python train.py --n_layer=11 --d_model=128 --n_head=4 --n_kv_head=1 --head_dim=32 --d_mlp=320 --vocab_size=2048 --activation="swiglu" --norm="rmsnorm" --norm_place="pre" --norm_eps=1e-05 --positions="rope" --rope_base=23900.0 --rope_fraction=1.0 --qk_norm=false --attn_scale=0.177 --bias="none" --tie_embeddings=false --parallel_block=false --init="uniform" --init_std_qkv=0.0437 --init_std_o=0.00931 --init_std_up=0.0437 --init_std_down=0.00589 --optimizer="adamw" --lr=0.0025 --beta1=0.95 --beta2=0.99 --weight_decay=0.045 --lr_head=0.00821 --grad_clip=0.5 --warmup_steps=470 --schedule="cos" --final_lr_fraction=0.0 --batch_tokens=16384 --seq_len=256 --doc_mask=true --z_loss=1e-05 --train_tokens=148700000 --steps=9076 --dataset="wikipedia_en"
Each number is 500 + 50 x the weight over its row's rms, rounded and kept within 0 to 999. Layers, rows and columns count from 0. Numbers have three digits each. The size before them is the row's rms in percent of the matrix's.

# q: layer 5 attention query, 128x128, rms 0.122, rows 5-25,37-57,69-89,101-121, columns 0-127
# k: layer 5 attention key, 32x128, rms 0.112, rows 5-25, columns 0-127
q5 087:455555550507475550629573490567516518504466465510387498446458509501532519507503454498557450483497498498508494556487595471429390471489478584508440579544554412447469529521520531552565580521502406526559540511507482483503466561618442474529503545585526512537483530390573579468475524452621433463458458533469474486504535552489454568562487376588548504540521503523562464499467483552561498570443
q37 073:574440418536493463641536527470483464501560500506470527495391420564505406489490473565559534489447452409507545523445491451458517500587498413524540503513599415480463496485494534475492474505519433486500492415488587499536509512538398429466589512557469512496412513470475471548518444507519457533509567511476431472425526546468440476609495602545462559383545438418446507501469451420476548500532
q69 083:464503480571460440458604537490454477431524504454521516558398466556527560484495523518553550389459438525552517454468494424494379474533541441535434425530411523515511457463378490529478482523441497549493599566530439406410450491467529477574527498563561495494401510555473446447468585411421446500471493455487454481504614519435444536550462565537477442499445481566483489467472527502537541534494
q101 076:521459569542554459537539525516525509550532532557470513598499475440530494477567458534491578573414440519556502510550509497470470580452589457471496552561604602561482502523579524467546458457493501488483509583560450551383447526514590459507558457440556477422429469402507528559511436378437526514415550489550500406440452526468523544542489504434508469456604495512423494496491505517465489586446
k5 117:418556455506494531482491528484400536460520379454547587477438532520404519550411533472487516467449486576421457470488488496509521540554483489514366456419441545491477423485485517529501561496365554487539502553533547437534448547466422507529428532554486459467420495484470443549494513527487472444523574544511531540527481524514560461509403610451449460563383466399514455514438473434550450486523
q6 093:441465487460561553568518486556587555533437490569528472441498466484602470509586393505524450453584530452516454462538463568480538544479514546571506433473478449443550512464529473484511480479633521519484495336472541508535563469556469557518433488442431443431526488584456513410393429556602470543500460580514462466494472572552468542535529530492543534483564533505568449476531482533517527517427
q38 118:448536507497476477495512445606530515579455544454430540411463538413536542540484520401530486581574474479491457634496536534533493502447446515550534465590520457412571543434466461531526508454418508557514476508513503510522600504569500510533512480433503568454472494465484616498432526541593469560485469506526388527533408466588498510502437506499550575606482476475475475419595530570535467439482
q70 086:508462556574519525426456532458415488508427450466467525480491526501519505538472482420469467437513497588572530511568480482541549471595529570481508518488470560571548481483529523450476413487569542590442531407560495508531557471469509543521516471455492407478490520575527483379445591381443442457566414534463544540433532467562585561534634495477586500492477464525510435470414502530465585523516
q102 088:488567582502495504571512493491482529527510535514534531475551614510482621482549459460454375559403534510509460467533488522523469559490444487410538512480582501496555567617544446491519477490489479485507490578460425475529604480441521515494430430494562464457471536520402543469462530504585524536504515512403457596454577533542535499552518367488570475534536525571478545470577525585528392482505
k6 081:399416495441534537503475599554465510523506546513487479517462535437562525561509504452419595520501447509513519611390436571529534497470551494493508590556449552508474576425463540511472464511478591485549458502510482481459462533550530470431571445476533507472517433477451467491550454434455493577438396560547550513521471426528482430545534545441589590514486503415550415532499504423371515449513
q7 068:475521420411455573471503537428516504469491556501490436430496534493511537474529505530516513499562498531410366509515407504553503537582538508513601404556612545529527470498490453428463421500505496526444497621498413463477560485508564473491543438450556494475472522389466559531413496544487495406518471471577564469501549486534530519452600391428510487403575464555522546500529534508563484532484
q39 061:467602513432514501490487580549495537483508456503481560492524535471409513498478590450501564583455513378524503535499526552438502479485522456540517515525512471534478506454545422518565521440541481497497444386498529548593504499490497540422507527432576531451430435433509560563491445478489476445569573515465462533559503471459534616605384597422524578588482508422568495500534555431481512486406
q71 059:535476517459505515472415560433496640531495492538439500436418496481473452404382446441567485538521529458485461528595518441565551486496578570521507468518605494533561446424487479496445480505490497496517427549492577495499496545537569509501557479465526476489592500407536487523531475664528496445485565471538528501581498519497527415621439544547440440427527535475422556444460537513531518485494
q103 057:543550479521459541567500459507515503435481560512544492389436448487522570457519565496608497478624486537496540512532494396548498454575554534474572423590494665565605477468467503488397459546517476643413458489551441534469511481550485494481560491538481476526461516405471498550503494512505471520522474542521480511572564477455479523477504423426501584516547515509504423528451466442465417540510
k7 210:553467521450515548517496498536554534523511577494500468516597522440569550463584420484424435472555572463525426435496478524474467449453476537458586523535526408457531603539459422486535456476601454455493487470470515547526529473521595489457523477429550502465514516501474565493463467483582534589522450484391424559411568509577428548543518471464549545533570437528516490492594548560519464375426
q8 084:485505433489556456478491433467611564454430477558468454519412503473463518481465491529509509465498487550380407536497444469518468513506598476565532537505574574444443501434447469423520443554443484470538573535462423439481554501524511448445557470486623521441527504460547579599490519479483429410457454444603496470548419549516496494487571502523541468451459454455480514489506425421602572557546
q40 119:512526469522511408509479546487517501430509447508509564444456413502377445517399581497541513537475468469482610520452506481485438471494485397550477513380489571518410446414543519448511494496459569464562494455492460437448472477522425493420544538546508486505501438465544446585540483533498480464507605483495498496610565568454460487546462583555490512470489543395452581537449453386510529551558
q72 115:592525502546539443497473522443412503488487428477479490504437384455433504488427467470538500538503499514504534515490516481587461511493549491479447498430466566554392428442435469490438510495403530509556507505501481518442443551502537503497551472543457512524563496468609488523516559603492438442425562468534526427654490643472458450516458532543459374497465522470458520426482490467574494599548
q104 121:437501463540507406535536545488531519490533454488541464426480502525421433481448544573543588496481462478506547518406481501575496452502567474550422481442450580566451426428526567441489495596437565584527518488479476466389421497495475502500518532580421511509444463429543456572560539522468452479466536509606543500539494526445497466442526550508441527447437574489445455556408404421446510581565
k8 077:644569522487550588465445501567523517511527498430481536418536484470578599547499531432442397564511510554490477470553578508459418484449436509520450455460571465485467483502466542492473471517453513509507441469508530515608556455460552457551525428470517523579518460485533508470491458504547453489535513530435437577542476607457398531490427474517473467537444569446552493548517404497536410364443
q9 084:489572485533560561506420583470559479564463411550467437522420451505518443468458499508507518528492508466445509520510489506485464480533547465487519561490627487473390495461518443376561426541480493457401542450478484456476489518557487431551601533563476553537586507383450440534491493544541547434423514547529463420537594448445420518543545517455483474485529540527463590526427443400430515509518
q41 081:541581554544521472466463577561434499473577490514452442478451549500514505649512545465510439520421517450549524511534470578432564473559514542504461473565464432519442498541530510535601492496547455424488512514473550561480480499486438592551519471553567419505398501390406529574498573433465465465565539489501432458503428498452424531480502443498531421464493500523515498434494525501591565624559
q73 135:520560477551415471534481353461481560477513479492584562537433470480541508509434453522511560488528488442404451523429513390408451583572533487574454445480528506412534499457544431582447627432458398484536508441472537548546514550524515473486519588513528490506487503459523511514547535517502475420534568476456426463588464610485465500530458543582503501562465493544532476552461431428548516501535
q105 110:500559519477420466501586387484462514469471550536548549509504489524512499541510552481466536547502502585482492534482583448417442465558484503610446480509543530473531501389504409541508555460535410566539487487416515449563443583525440475411558513468583493462539543447451483506493462493437465452529513509517487452611488563547466500464460460588550537667450513548457565538476433507564542541592
k9 107:542537510485510564458483487545431536383529532537496488557570566433482568482481414478506428523526507485478464486523425442437451440506448514518564508534520468495541571560516428478562604345531472464458519513511433582574584551509513427470505509485546527414549532485489582497520585503442584463534415412367463507443483478526514556558552445514452442495533469539505513546578569433544499475475
q10 085:522454566445488530555462460556531476511454481447472564582573454411587582566460479467492470539462509441513549433488545522577512474539534489477508487475475431481465421421570483630527493490451430518446565454537599492453478549476434463570480559476517411576541550567540575466475387492594414516588520579477444534403485548504527553448444505521556552534523505500562457479462548556481497506540
q42 114:553524570488561472544494413464585520636513522471488561398505546414558544570507547454416515580509518487510466584436555562583500496449465564576553451577496448549566551469474502599560549464494442540556540409526551490466527452506474545493459510490468542442571440443554508483479469537571468571514456554540488499571440491543479467418477509462540595586491541532582458497526520537477410498525
q74 116:597522546510506463529411460512457552524520487492425559559451512464644540456454525463425466506458580537569504450451509535555448551537436406538480522449477459476459394569539483554597551492418444408511601475537603543523520481379502514564497435494538471509547474415570542446542484520535511564502513500559466558513418552472523534567495482533527527511474474548510508572519609508465433476479
q106 079:605479483475503478536439501425423482510570521622520569576447527507520508547542525470532473512382499431561536523461518555545613532499450478472551504531510410543498447526453474542524516475436505464470558424607540490527398423480460499452431428556541459571614464521506488491517452465467456504530496549488394434436435546489500418448469572517469478470499544490583498469494472447542381569489
k10 102:498487528559517497457550564536544458516531385513515565493593547459558519444528444521510527472504465441473498537379536522482454552524548518503503557511482543482503542465645550492466562535565495497514490500519407560402443457507492541514487468556374512407429388459509476502513522448500506427389440477492533565507478545487486529426511477594561402526490504578599461542565584454482538552564
q11 092:478391577598511500479480515506450492577410542451476486523522465450504529507507386532539502438512476485582525536537487520433505471544499532431495519558549502494506478481499602514482572391519373519514444486566446596509523518506442525544530456486585367605545568511536481477587455511599498463452416571498444568455482483444549449456476453492608451454563504522467477456591503515493500471515
q43 090:458442490482644536508497503532422494596493398490438500500589589444554549505550497522445507520464507488532506525505594618590525438525441564499547495526497483510459566552451532559575485524506469516488580389556540506510499392484570564477499466440482475484472415448531555433457433447562485495530489544560491587474471508526534552491519407501562533520477586476515471510583512527391500480406
q75 104:435494570553527494496541494429528567502438556452483576462527464508548568494536451537604501507444437569442460533560480474497494410591445577487576455530537472481593535553508456618483554500573372593551522489491497477514530419525457480531577541433519504545506536534494442536480517481537422486566497620464451536527483543502576431522443436538545508399539454559387519494523540487478461517558
q107 116:528556486467497533501570427530433536481470536475513615428495427455553546529536584554511587509512447549512525483537539460556550474562480503478450452493562535521531523456456486562412569533508530569527553423573581533507466565501477591499603536526443503484454447509489475518474439518439476543497562658526434510569502518607474452496510513551497544508453551449539530590455623489391502580517
k11 103:500565570500511429465563396499508506466517555571391490546540510459472504540453491472501476515580498576495549471458436484516433466500519536558539456476528501533483454527490583525442470474590513491522527417544531521530427434494542487452462571496540420435467575540519403486471560496532495509411409572440454533423548548580437454586546482574461488483440551556345453532515460381480459524536
q12 093:578417587564583496444403520601563403474537525525464503486475457470522464453572516513549476425474544441578501452545514560493450452451471441487571600521472542498468502477440516410540433549588497465444565420502444516553572421518584503430497459489441565500504501577558511444477472379491451563486458456504471561470443481544457496574599419516507547503501528497454470523469512510461504465418
q44 118:487476480501484584430475527528457477463498547534475517462414495528465492482521481475540376435625531549470494423535448403472513488574476550419475466483503553438547487557440464482439525540532505465431479676500399478504533417521548396458537485541620511520492570567463543535438541534503547556461497471492507512445510423524497459503560438481517417411544438506426557475471471566530515474430
q76 102:486477501543487511475570492557506414439548451530444483583501513515498575524600466478506519410550489510568446494528454506539473425555480480438549524429429481512472493598414524483501556488516422475505528571480359551454521454384564520543427496564484531481365468607533474470547524419518489517521497510511457495432569516473460476475563520479572514523449425467555458430624502465561426465448
q108 096:436451451464477549435502563488521551484445422518534465572549558507476473519528458475509445458530447533425423511400361463608582437552472433482529503487533474415469474449586518509453478520538568488519445582369493547451493429494520506502543458484577527433481514520590470530481572516460491532492570588494480495445567530468441532507520575496578474425464431439409506470552424498495529415529
k12 103:510517521562556493540547482572437525537546492457471574483428455492456541452460549412572491537519490544560525454585489502436491489498582515551389476423516509532478427527417557479532538560378582549537520446493469428523478531486473505482503431507496406557466455556439342528499507550557512483489582544534450469564411408496535400433515522519500465462498547479584533497509503577537436593484
q13 093:532428574553547557395543491540537559485572546526508508462513540475528547531560394489428510617547517564586510494533502517503507501450478452548425596547435409516517446618435553473475515543436593421537520548519430551500481462490521408569433407611439540462465534582555507488516531553504552529530562491437471457472440431447513477448515479467490447540493474555485494438484506546559442479478
q45 083:422485546527470488424493522495547472546494513588444539536429476557582493497594536525540534387489537523490491411486370498454436458494501521548463467461519606450557605455394520476433510518575483496494427565505470518478489507519516516514560527528632543380464494528485453587497460508548521548477552500484445405487491474555487459501541452437438466405568538538510578556565510493469396479494
q77 111:536480497465534496389469524534515469505500395447482479584440420516456437569554551406497569435519439529501456462495464452545429446500589435578477500495439635520470464447469539405537390501449550476521566530512443559469461607445563522453460478486534469509509559610482465458496533499472515548536504460573486466492500420517433499500600530385430431492421517482477525456453478468522505530464
q109 102:530544509479520493532521593540545457537504457539390455554525554577526521469520496477533446443494549462583468585517504597552442431485515475502471490488534507554436394541536474400588498578563480496428488575476432476481479441455552516551480408573549503442544431507537581489462492474534500434535512403563560449441516526416562570489509521417595447515480483564443497504396427474561508435463
k13 097:550533462491521505439484531492496481434425522500478558466466471506422532473489587409589507498477524459463546584518525501478527551446460418446452485579476520540512444404463546508520455591404510528481521493502455474525491485566543497463553536453405521488364463511523433529553485499411417473505642559562458437609479520475497436447468533555473502467411455459500451422494548533528594502616
q14 079:458558390448492505464536567543478515506492499540441511534416504464468489476577370580566527476550481492443416509468427572475530483546592477507557447503449546487522550517505442403382525480543484476502522655519485527498547523473466544486501464511570426415475553442488590580452570447446513476471466520524530519454426586417534513505527501435534510482457390464489432469593544527467498507450
q46 084:469574430562536478470497555453441527456556490388556533423497571456461510455532473534495538513539504545502520626459555537468496477450471558563525522524454463504509436526434487508462530492552558477539445631538518516426520437453495446556509576513543540494453511472480526580456437478505455547548524430483547471539454490392574521516322583418564497561471511416494463454617483466530471496465
q78 094:587555477526497532502511434395552559537472488471482566447517445520489491396423450481604522496482547576359549573528525491556470385520557550510532502507546515560524530491463463439443512513578532538524429573450523414451530473466501428620549489568494501441438473439477484511431581556541555553412473581526485500518460411482526461410518445500512523493539513475454528458471527476537481536608
q110 100:465451543477497457418606438469511478566480389516546519492434462526536476540486484512513597499430393624430517492377438400525537464602516509518527424531471551497481525458537554543464511497496516587524537451454430493425537487488551449472540515484502528464454505517447493618541560533430449499487567655494444494467493458458531444453507467464491557455439491490542485571514465466397489549515
k14 088:441565532584520443518513489518461597512516520476516522520616480513593585539496516431442402554595514489513467571495501502538399519391489527489511451490605544520508504512394485485454470514515525548502499502523465546520480526451459503524513459494588469500533406480487460464447350540580481603494447488501504538478542454464504471533464575479420536597480624490535531592567468412482485534555
q15 098:536514412565492500478495459473491465518553441460466451460480496451489458488520510476465412550477538539500556518460470562592564500519544583548463444505526455463485424475466445475605457504507540411498559419482553468476490520565461384573509574513450600551500507597407484595543572527596490500361569536507447458490567542531470514531452577483445486495523408450494449502441484434523533599539
q47 080:542449503501570513470553565523584496549583549571492431503469497473464531525512423432502464541481420463534433529457454549530546542448558493527543547624440456558479486475448587374523451406496537461526568556472379487468585530521460582492481435469511587458574531597447508569489513510469515481474496490502392472448494480532485482415475437397472417500571516493466520440504491412513512522544
q79 122:584509503507513567421507463518482508420500505359565511391437478467476515572513549557567504533537458474496473539510485476440545533493501534538575505497436460467487477451506539533437457429505579582555489494478492562498521525592515489503564560470565554537549495518510519585585539535531474426602530444430499424568519530508508629514505567480532437518522512504554435463364379523532593516551
q111 087:405532473559528466609555539503584468523482528423549391535478536474464435447500403530453478531452590556455482445509576587466437530459531531520429524503514500477536465562544466440551501462490541444423442456465409383534557506532510450493496554519484525535557574473447409504493537591466556431431548408517551407461461467499532460430498454551398492493430472515499524519468520495464577454457
k15 098:504444457460506618502342468451486527430490493556457371443479520476460550519456564530475559488628458500558507516537482445512464446504479575483513469442427530500580535447545545464515492458485498418459437528526559582473477437575511464539529491486562472530534562553522562533472462519473511499548430417477513535544567444496450574485526433417560516422612501540534530374479524436543509519481
q16 083:485513465395467543448462516517436565513517400446496583482473525438552529612500459454466466480489439457468498536588510474462531484549482538520538564503472428500519552559414492506457560433388506421526481517622575512507551603445464499567569539458488423498364474561490489459425430452505470489512508423538544482429504457461547500529448475483480565598466459451502404521537577492520462445452
q48 086:539399519543515557439552497413412463401541424511494539541435531526380539578530486495603494458514412499593465423598405471498487544539478517566550459467465471475498457562499486621396539529479436496459510501559490508496504550525505379471479447533526499552515567505458533538465471435394421453519526478452462487465528578506514522511455418477452438446442425520478502454465512478470533443529
q80 088:415483486556466513400501477545451493518479433532544573510495480417543428554457513569519554461511429552552530573563498420516572490560485462531476503556448615498582512522391503565364525547498458522608481517567575451461561487505419542428434524481563441474415504490552538484446580491422494483506506532552600454486490513509536533462502514487470530490412478423373476498505525475435496522521
q112 079:440612524521462533483509483512474499570510428442429603510453477469507421600406511467533519607551386569457456522563518395511445567477535455513516584530496529456443481434563541596483538496464536570533508610603502446504482564480481502537426472403496535454482481526493507426519513519459493469463516572590449465490478461546540392532515524487421558539466589475481443517476508499445479485547
k16 086:536474573444470510532447549504572515464506566534455449537568511463587523395494466486458466497508604471549481469550557549449414465376404496453567535521545408481523529557475453447552502525527472481462476507468519554600593498531483491496565504494537507468498487544440504419465472496549591553564470437440441590524555504548463586550513491467499517559518440558596542540594571563598481425488
q17 080:500489506604529467473470501545498530451535492519528504504553464553421455409488422427558472603493501549536447479408492458425465557456582496543441502432583526420505469446538461496480527552534528563482471476453498472567566464478467409409439488575468479515497607467494456525545702476505510478438522523454497510527483530503490501494488544585511363448514509536522518506482418556610526521456
q49 086:569532541502577425481493545433512450515502411436509542637514450583463502512538460515547491517516430534505440458422489473462430412506640512446486572433487436444444471362474428516544483492460458475522555499463548465468458518505448494508476500502590489510487512436505503638537571497545405521506493485450512519526536640483491506489477471511522465454516459565538520516465452498626467544583
q81 094:482467503563451483525420492430623461461497536485565394497475573499543516395465496496481443557580534532509433520477483586482447490349469587473546496404501481374511492520469450557495477512493528449514459545489507515519526459433468478525512513542483460497583538487469540519426505561516467427463500455445552568607408493582533563428505522491566421514502549564561528487598445578557496485532
q113 099:515478589512455433471501496524542395451501498466590447517501516515487464516540490464482458497436548511561499414436562539441470477522541525476498562496468471421448537531451398499578493477432471358586599494428527447454515582526488543386534495498566476534538560511516466527503502522439470486402470409589563482567470436560471564489536508506419424504546445555492557429532450544563463594533
k17 087:463485462529482435592473493424481452527453445521543479483445506569461457537427552582508571569440478539483561533479437454575552520562584496480477521375514549549439437504520533546498519511466537559485547447490463507468459480540432526502519459528529546542554457511476488523548501561455527470485485520557573486570334416482579426519508568497428457437449573452540577571474523393473535624531
q18 072:528450429480519586471411585490432526504553516532560391503606603444514498448540468422409488481484524444558474483476555474500539526482457484505546487611493525490570516575470539496510529500492425462514484603515525566557540452560532455395484405490495523431504530587578518496492537449424587491568512438413529483474524526489514531502491458436582464544585440498441515434490495545491560402436
q50 083:426470470466474534441360540562420565476508404502451461540569560536531568479508474515395496473418513480431496411520527454496492488540507560407491443413510514559582520545453463383513541475565388486518461561512591489509541406546561433483476517528577467471524505512586521530463507519484547479537492455455508522519568439440540489484459441422558425564509479513472424467490500548550395476515
q82 097:556421540490557572504441498456498532450532544506501447539588522424462539528475441434463396513533547477539469522588492583509491531525416474478524549520554507441512489615431519469539472494522440427420443585486506545598506424513522411404497469463523462516592562504544508462535427506520553446497557519426539614483493498580580426527453416415545496511560474508447514448486537535515520391470
q114 111:531417516422495540545497552571508486450535504502428420434560529473538525538568510430503434446524564391533493455519590580480477466492418487578488477453462469495576540537399451402537555488487459405546537421538557543568587514510526560407428492539484534456488537510522517435377403515505501482514442413486503519567539491567515504453508472518494533624453456561573484463528523531523469458534
k18 099:476490584455446451484442443450548391516449590575492446551526554470477484442489562531480555562497551434559552439477440564508466490425506571501550563481506521496395542491550478540590439447573460462517605421404470535500468462548533545445621552542489476537556516599537497511568492472503538514501524488438495557506498467495438565493551476490543503421535462470428652469537581486504535487488
q19 101:517529569547524440517567430482543459537423507582513542515452411549446487472470520626506539440482531529545578498421485477586472533497531450528457414452475525517390413488554501485490478529496525559451530437472499478470504516459407581536437585559494561536502416515549451494513481544559553499405506611493507504513520550412495464512477597537452581452481621489477480591475402451497512568509
q51 086:478409526597551538476572488475553448536425582588537568550504469474558413526504475546531533557524439570509527494501478540541496605520549525521500486493516566475517449489541550499467442576539523578439557501481424480460522540499438507515437474544464556546588532579443444413444527530515494440462422537552498445434409516498463400403534471558459527448511573528410472549488359549462532516521
q83 099:445494494513481481409609503534463438505469416584499558530479479536476449516517561519447526390422427490520564499492476456516422423572494481440469474469482586563547533443540525492542494537532517556564538473482448469429487592489446552602420567583479476524458422470487449434451540437513515396492460534511520350456474487393555490443542570568453469482473554514522513493470412470455469506525
q115 072:493413490539528530528534560493401523580517477447483581513475518542475495595511450560436472506410431486529502562453525519540484562500476372509446581477556493521490463557559498612479488494486511463521498481538570463471546547488491586498415492549460571568397438481500413417474465527578454473452502579422478416476388603435542429500442475558464486426478582492483436526544520507493473521458
k19 085:448532455569475463464458478477459437488503410503497561475437479470481454552440558426550565495411455563435605587470509490576510416586530418513537492521509581544420452449488525420478564511436445521542503505525492414404431511438440458547545558555495530469507501446541471578551528455458448434488574537637515421484520493472512522486487580469442481535414535468496491458468469478453445539595
q20 089:449455531520451508478584426552387518502551572446403473511503566440510609555482481540493515373469535452468508514555582474520518527501477590445468348537433482477522426567555584545516506458508478536494485561555518562513494467579442606549415493556513483454431488565524471464534518543544538482474463515474550555461574498434588453556513439435524552563548504556483424505492529528477520530552
q52 115:583518456568535604460503470510463558509521470529482478468524545492625495481494446566444458492496544449493489462549551436467599584599488510423450434534577388555536427596537461431491477518573392518485491574504457507550564453510453512540407470496516536594466467558447513544469404611505564494557535478423439514513541537468548450507474422479428466528515516487433456495464518457512464540460
q84 110:506456609427559527516513463499487503496406587485422439522620569469504544523535427487491501595602548480531510535513481605614494571532486441429515528489520478416444479484554550467611382411572511483437540465436558478511462419570509517434546519521538537502570507528525556479544476520498487556496495565479520586445516452482520516507483383400511537468537525551527509541490472524485573473518
q116 130:536495493469578600468511551533525515535553548477452511506551532487550611498526506458470434531523554505507442532578559516486470473500456551474498478574570497501595503594533482438426576507548491560427440537546390579603548382507525516464492441439505528434509487493604478511499403523516546532594470502400515557493553463572465522533515363433532490569526476473537464471569479491520458446427
k20 084:480483480473447526525460519511553534483550480535470475524526558430535576511568497498414430403488470424501508397456482499540427431532486557520587568473393499481513574486454499442532397457516477388528537495414552536423509557565569467566547470486510446425526517538516528531459533428525502508522528434481459479407581526491464609521541576486558540499585368513517498443485560542541430452427
q21 109:545425568595476419431566461481507470558500447525549540515479353582436492513458517533581508546474498519531515496464477477546474502492487415517436508441469514436437404394566483566461534466437582556543504505454533469450457465417478444525496517567454501551502529479420399476549586552521526508437454579482481490542499548481503461447531593575453465538458625519545467508496427481544555556558
q53 101:515412513566466379487544515461561413497516487550493543525494412531435439480501457508573508518509406555512481440495436451532421577463623419540511568442431534434438438473551537520409455472468610527463584511497496427407475572472474531496494466511408508480562528506536438504508507511536486470467472489548592461481492504462484520441497532630498431431466537623489520479484475497536546541565
q85 116:406531477541452418459553527486510390522491493615536482481483425553515453519478595491491590534396452525526516532476540490506439511506504466520525499518466553546484479476546542555549505476516510599581510527554508411430430508467442518404430513566450563469532521517405447487535516452410508420449446540596526405551478517436465473441489501518446522552462613528479548539379449450486496577538
q117 104:482517463508534403452475543428459512434443477497605542584411403545477427518422497530515554500437476507453499499421487485522539539520536437572464533458476604508485457498564493572512499537488531518475491512499541491475469481490460491485507529551538505617443508482409473509533566495426482381465532587509515431552419521433501434527446539605409452430464542517439530557460475480506628595578
k21 078:484577478511518453441586439509497447486481465438480559446433494450453466568396590445532551519502435504407524548556503501512500509508520419621454468495457496487447461458497558452482538582416550541530572514485497446459509558494454543543469578517408520529432466488577467530533469570468538417475569497572504494562535501475551526396490471533410438523415577509501522469408460407514588513589
q22 108:467441502575486468516564406542434433506547491507453510542580520478516527499478495542534504531457504535513551512468621527427468561495517480563406517487398453431515439534581485536580604421463427461516485494573554460555464569509444488493363548577446416540488460500507411521568583506523471451422486522484501562514463552464530432487432489547551580577434502500463439540526493438527531566562
q54 085:560546526500541549502551535444480427505517608539387490511542493501551470372525435573495517478533562499479463430530563608527491511520520528470511441546596472473518470605460455496543517506605450579395544467527483481593595433466559497441444507489525518481532566507475514514455516565494558553509489491516555464467411553545480491504455387579380531453498512570438553555521493534558452538472
q86 086:502424506574423454479519471515525350517576545526493468575484520440598517475549523459469468413450503474526453504525565501499450421414548451526518527515531429471450464488406507513561518495536453455569481465568523472511585506400510441482429614536496427487524557464376472435536480437508549434442464435532519478487577474480449601544510481452557574554477524563491548503518505490564491403438
q118 089:479489555553463444499424451492457488567487481410411496580468426500557502548469499597476526470473466482501475434532512610550525511493452432518489546379477465474478455522529553496630538471550500435480567436559456489504440494406551558515534550525496509570418505531398439533469437472474458527445522526444462511531406498423504502582470503515417552447392473483521550570445472408471561561444
k22 104:446500556469456457453489504459405545501466433477434527452476527516467525500404507432511562581477497445449522562478530508503489469546491564540516498432412464546449459470568539526573594509512467501478513456489534430464458467475426494579449501576425487504436503405578472444550519478421507383409449458526543532544567529498588577431473455611429477507432596526554510428495477413520500522590
q23 185:490469485417511604533470542560489544483550508442461476525555581432520596515546456421468413485544534456489449489602538527455556481528436561471580544549478449482569547589452503482511518442548430435534467526556514569581521486508538498505507453406503481416450540511505552453473416440555522527578435446479485546422535445550528493549497410475572497554531433517511439435547602593477453421461
q55 153:559497438431466573518480505501479568519555547493481418466543585447552594430552457470429379454536573442486469521576534504463556501468433524439524484568509415546554574577427427469518509451558417428493449581477492555601566440498555494491535464434510511423478509549467592478481447533551577556493452505469474547469552439571519528490557472416522489549549443486520480471507563553516467456420
q87 162:544448504441488570500477486528525496456501531455427479538528541468522606525547452482517427458532515484504456480563430546505519493469412456463565493535489416470462511537480483450541436497555474400426506515480447600591542448457589557516535467391549498491454522499500572467475400496516516607539502490474485594382502462612501542527504465396607540458511431491535438433582552542474523417443
q119 209:518467541426531578498484547531567493495521551466441449547528568485511576498581490436451423460529546457554412466557490576452474452475503574414551524519522420471532531547460478429528473506579479448455492528504431546558529446484602528493489453461552440417506511540460551487477463482549525581535502451435446559392515433566505566526545480416609502489569410526547507445591543570514517399435
k23 047:482396513523439494594482537457562438522551587528495435436492499494556562495605498546430448411497501541490443454555505471576575458479501577475588503520526436517541579542481513522459407509553421488432539471453475512457521439611556439415537433438507509516555494579487482494437471481521468588453503544443528483450453426531544503502578467470539495433609422438556529500497482538391460521475
q24 085:605459568583537471353421436455556492532481539515489508425452403528505470410486551593576518452582540504530505532482515562607507432486555442434487561459506481547559458474495524472447478557474626560427546485460464502417596382480538497524537456518449570603504513517477471573469488540527544493479504556529526513561459452519493530487526544504400460455499563436466510523526476463496470495501
q56 084:618499510520423473436563460555501428524470478501523602367419437491526498516475527450543510531577469582462517506495566457464479537494445517621459552480449548430468486396512485568485518446382523478516590456506557496519527563461421586544478552475477519497509485551577472489519546446513464504444563456512577564625492494519435556504492559571485534591520542516516519561452558504510530518588
q88 098:425435533575595524432455511541481488500543438459383547561525525463576464601520498437514415535538436553603461432460443528543499498540526524510500525387464563512510499411448574468441417558457514533522518545521444568513532512417575536498523396473521480535609505512514536534472574470497436501519499520467583508440580552571469561560492555431552460472473446557562450444520439529480502524516
q120 082:514424435492595498481430586463460529490514514611583506506569512516462505500564442523496376542500517504510516565446467531490564492503524456508561567424574507562454502612547414480423492556486553422448492476483473507539652459504488502364429460466575541578506605528491486551434509474535530451505552508429525557474488491518449543540482483527496420421522452514474534441578454475556491467493
k24 139:505424474431462542553504557531542455529574583492540483527502529417554605466539520447420389461558551461541502372520476523483509479504515595430532598550511414441539595500468475463486389488498477424538529534463464546464501463492552491482504426503481462462520463552435549450468508462598493567478484500472508517442549498559492519527519499424562488513572423522543469428492605637496460433461
q25 090:604450530534566542591536478558472502472519515577535411549493560448443554412487443517525456531628532544537489504453466495525501487509510517430533540570526368519537472452435412395486485375530535394471468489459444536480501482600489456501522520518550497499554578522495477477542577532538513512497482528407481540445560504545456532522581564454484428422554448583493494425562481481574525475468
q57 087:445435432563441528468497507600546453541479534573439507542474532546532501494507498430481450513446513507465495512510495424477409472515529524494486394481613529410487469465402460443523515461465460511424595556498389401500543545547483471516533475567533495584515533558562521503377539485543454498397447518470449480404529442575518462487619466507492488482539496585463501403507509488536412495429
q89 114:429507534470464542479528535526519459492387591564464540565489526463436496513511484574603509489528481521534416589514464497488475493542537445441561459598489539529549545433556506508483471456568437584438504544538326517501541544566524446461502499451587543488530556510455459414443508472500442435554458547491458435486474459460566465489601430479582540521516457604507471412447429527497549522473
q121 093:454443427569503485639558544506549498485463553611510510569554509437446424472535517503522448526469531536464523435444492496451524528445477541591532425504596468485565557587519453501434475493566537430468426457482510494534574483686428515458435533504568540542484582526489480529461588549495537418530475503383476520470529486462503481488491457580525519503487503517467552451537575566544567511521
k25 095:445547531414557487459552393563411537444469568470487500547402526451570506472542577446586581501524510510422514488565435463424524504466580508492430463477540545417527579466472535542469533496538562540471488468471424547516471526586465473483539524515589429522514509582470512584571483497481463573463488668433515546515467483531571545547539546492557580447609522452511512492500498447476469501506